Weights of a small GPT-style language model, trained from scratch on English Wikipedia.
Size: 10 layers, width 64, 2 heads of 32, MLP 192 SwiGLU, vocabulary 1024, 0.665M parameters.
Architecture: rotary positions, no biases in attention or MLP.
Training: a variant of SOAP for these matrices, 4988 steps.
Each number is 500 + 40 x the weight over its row's rms, rounded and kept within 0 to 999. Layers, rows and columns count from 0. Numbers have three digits each. The size before them is the row's rms in percent of the matrix's.

# layer 3 attention value, 64x64, rms 0.194, rows 0-63, columns 0-63
099:492505494464497550478447458497488470413517522510510499493466526477503525548460569512478492528491545534568493484516490423499505428490455505487470477493447493438433439460547380479502423516482586
112:499479388486545487483588436490510448557480464531510427462506583541559517483459477513484451507423498480492491469504476411483491504513514521552476535543508482511502481491481407507445512566483499
113:456478553477503486492567515499455479497379460489473546495509490495561509509511481544463479527428495458493492507481490462522601475494512443511412516427514495465487451445559546489456425528482546
095:501528511485557497504514511499550415505434482433506548525597461476467490576494510420515491452450489569524559496464471534499464505572458507516458442532473479514539465540508489525535473536583546
107:526555539551442474468500566470501458564519441473507501515540530507551533512452544530505496453473491526487503502471562513512438402472449486506470466568506492530474510612480424559527504552540511
094:461434548459536570577489488512557496476556463496525430506445539485579512576511536453492497499559428537492508475551584529541487519514515435510480513525476478499499483478445461476554481576495509
105:464492443580478609571467495481465438547447518412538514507519504491507440519415438541483469530441473500534472522432556538526488513479499500445443527498475489457485533530509488507521476479506545
099:501495523535480470456517557482520550449450422502497523427475565530497434501508495521442566563502468497547496584514570508451533487510465499510477357486500470518548449516525532507504512486480483
098:454589496454478490428425470544473546476474518560543476472497498498468541538491515517490556502541460516515490563536470557489464447440431542543495548543508507503474415543503513553424524440503489
108:576465453461479516466560536455544437420537516525533564526481481523455447416504499515515508517419522522525527418506515489483475476440477531461554478483468492444463445443459429509520471501476497
115:465519509532467513511569505482502517535498540514488554461523472495500506464476507458558609557517446486549490464473467477508526525563516558459527544541492515397459535518475468511508416476549393
114:495472419521585497574512561529482475555509538457484458492509474472476542553480464469495541493442527470487511511521611528562500570504491503588519487518522518554515460462478551488575504473537453
119:528488443537489430430545470453448528463537427507483480527593535487475554468498478505416520543442461500407511477465462517471522553507455509484509533541499555486452520574486491515453555483514516
096:509539457518523506474546488476400508503489487414446563477511511513497501613450549496467542476486507559530512544508531532490538498477488470429526518470462522571523557493460507485468423546584498
099:515425531507528408531493449535531522561594496509546538496505422547505453532521517451542518530494481470571451590493476519573489437553483504503542476527516473483522474461475483502549479556497540
102:507519575452572522534510487457418445408545492439505573491470498563531490496485505493520481448465514551468498522578501496485512518465516491474555496450553475522517538393431525531460497493509475
102:396492538442508498496543551500560491473514487504492482429511509529476566485538535497558582445464488604516534486455507553457454445506486511483467490522448514478467461483465523507455547435495574
104:444508489504557514515412493526505515610486469544567484480480484469403489495453470500477442480441563543488446467532570472531473416452567487523463514498494525518466521469456505472517537456490502
095:479441485523463535475454482494581510473493546503459570504546499537497526479556450449527503460558548507490508534547470538502573481465526505459511479557521549566565459557599477542473533543494563
110:482471588526493515530509387461499554461498475454475495435477549549498514448484462507479466486495577535482563436507558532532520531537503519501512477577491446398459483525461489515439515516502523
122:474547441562542532478478447517433485519512519528556546494494512404571499526518495461500459473513464498477443505473532604534471563559525533482519480470475527538542540504523461417535458533494564
125:442465550480472517533506470475569539546459523476496514553499500545376458456527458511491513545495499564466529482474579533474447457544529429466505472479463434503479450502430537452495493457538498
125:487518498515419544529497543464445538495518527505547513476447627506528514481507559550503508471530478483522549511492521518479424579469486468569499425473528450516460482466537528517477464399527493
099:552532517500516495411499459525448516511536387399502439506460481473517507455499514484493554534411484490512478493508441527490476462533474504519590538500519482509520512509488548544602489548467493
113:437545518499425479539452482510517504435505487470434530417494508462487521485527480434513560497500539413481501476512552481556491536451442475434532453548517548547495482548485451524496582501432487
107:494534507460527507587485572506505518527577565487497510526494525493464493441467454454495450499481555512525502487506523448521519425573549488528413432480522500507504538413511478394455494532496491
101:463484501426519496499519484545527498438518569470443579524457563542526477513525547576505473492503455562515496572513508538459481534458454527430528520528509565529502462494400475431463511536494522
115:491438543534471500537555511474480435492481541498447496439508567514464564448495478506527492436559465512496522418477544519463520434517444463470401448478519582505515483531458470446496488500554469
103:546466516504518430553450440482514415542477469502501553471477507592444392506440495486481492537509457460501542529490568454493460505467487467427534511446450478510513476503497535510433505440472503
096:504445484561441487508512417412490575506493537517526456518489446499460528531507420491508516488552441455446552464496447526487521475501506479562482512461520481585524533529408531529457488489554465
106:518473491517496511468401495477541533460555452458491533507444545497476563541558448440527473493473493520573534399496454502481507494558508548504470595492525513463450497462473480563506534487462565
105:455493509528586481545434526476446423500538545415468531512427443462495492471485520544511523407491465544423533440551498526504496423465485513526508480485510568546460527520466461517482487490500495
092:511507490541498481491499491457482520490516629439553489504535444508489502449447507506478497478507543418398470496479545515502494438438549543494512519544479487527501572474513420425435478525527494
088:467521419516523493491503550529476514469461450534448542510576481460465544549509523584488455517549514522483450531513377525498504513579526572494484492485543483487511474546485543552447472441450493
079:493533538528524619447495531466545533510483523476512528464532571531505568505553472487560544557514454505459474448507505478526466505445489447568455504538573486521498493516453435542584547489476498
081:523476427484528412497552459505515528479510489480434427526530497480509586486561503560455490576548509452489496510505438509444530608454469531543541509505492506438566497503472552480467490506521517
100:486496565507461523529511501508431509441494531514494414503471441437477503482484503528573489504442558513505526435510558469420471449450541577458576527508483460496528539484512456553497452565467472
092:487455420415444523462522405469469440535476404502435490492480547474522514447464475490494510550478456534520450509467506506499507521497495487557512410422550548441491471493490449492507515487472475
098:457646540559523442510499502525478477521494566485495556496511459555501491503491564451521466527517530501493528481546530465473560474440514533531466572511465431575476522458521508500504515510558438
077:527488568495457501506579499478432492431534543560474570549478516484480464473545493462508594437475481489470506400527401491455524483511503533456464519500495492483465415491501493453448491511500501
101:495480523492512525493588502530522461489457511513509483493463536446492559513539436488447582462539508395509507508472468459480481486500558530487521479506572561452535521525515518463597432468426552
094:452497507508499589437528509490525466532530452450557541518460507477501497400470536444554508480483468509515495449489500559461388531508539448439462534442545591512458517490501511519468498477534503
108:456480503516554468534465473493521411545557532509481551484447476460410480583489461458533569462480518490457507477458464456484417472497542532518489499512452442460496490569550528464524420499519508
087:515390478495535550506429514478423479523532431521556506465530446453530531485533548387558475487491501486467549470498467469486468464488499456539489492562482544477474568510540477462529550477473530
083:501518491499557483487567501476413500455560481511494476442535515500567562467495525471468486558544495481416485479513502490511450509468477465449498578559454522530404395446461494516469492476482513
095:457455486508544443468455479536527582497543595454471420506598530527476464528494527591536495549506503471458470536520494510535538556530467491492457479522431515523464466470543472497470558519541491
097:538557443468584447535541502503437528490485562528475506476512501544462486513529463510449526506518533601522479493491477460554493584491532436498441466488516507482547484498408547452539522498451431
099:486542540489488446535500500493587488426459530490497514521439475441514560483460483470505510491480535530436535465488451480504517430380527519529534553480472536437516408508502539536545452497453526
078:522511475465473548544561519580491492431494544423524489518531447508541473498518439480540505503575513478399496483468518547473457468488478495566380542476512510504496544485443523546545511515514461
093:442523519477579363563514463508536491452493517477499565464441492577509513476478488525446467503518415517466497494500444486489489485536499495526520518502548510506478446534498497477539437473392485
084:533484502548562477516504531498472511507513480488491489454505475423379474536499532550513565467439462459558537474540446492473528488525465573445515507415492454553520489457462516506471554508587513
097:496462465538563428497569582470470502535503478544466549487470444466410477528538499429553479465511458461502491514464479453502451527490447545528537518495493492437473440509497549564410469521499480
080:519485487560548552476477489527430487499533463529498463507525453478479516456511464504536476482452540516511465460577584541523536475431478582447533534472449430562509512483565565583461488483521493
092:507493513477495587441497521551452589500515540439502490474538475587484578500486457400454498541504513479496482478512566493569511438490519498486519504542450497447481526501502512444447446499529427
091:485466458460452430456521487451489466558536479543475479457453487493563483529483501490513570494552442556524496546550475607509506470590475429475470472470554490443489460487466529538530507458465540
096:464518520489493517532475570470506490508407445502555504487513458514515465501488505464505530565488493478523496442417585548482432461497480472466467526607513557415537520588495504474529510488461475
099:455487457541496554550560519541449460431506521482547490508496470494504621475505510452544551472490499496480540455421580526508443499442487498539473490464506529504518454536526421431548467537503520
083:513458503463500498498478488490471557556520561530402473471529518524535497530526517610461555545480491491535518598579520470515547544535532460449528486518503502543544482420502496543437539530527514
113:473570490460494487540465481523532499525510563447515474482526513554615482549442501512462493544526447534408497560525448582445546544533477492562513514544497523514486520471478503497470584510507455
100:508523468449474493533534502516567519506479552492491533435549555522518483575498514488545450578577531495474506463558504473506524503499521437564537522607496512462504520537504529483389485436465482
101:484509591503536522538500570524520519564462503474470525514537515488457489443500564510509467538515569434518516458477490474527510464439557500446518542498434473514464592538507475454544522422416524
086:479555486541497561558557553485431505443553570543528491480521517502502526489521489431411482500510480480465537446536518451503594493461563513506480537543517521421540527500486467566505548522467550
090:537399472500494504447499504462496590523529411521519536516499530459506477553463514506572462453465481478546502441564517487507492568553512524429467543447480507544481500482509507506466500495595431
100:452483490491457527494573421507534547460445471542431482505483528491523478451505423535493458506456492560480509556554440557503454524502436466479527426465528512500508453495542448543500524468591545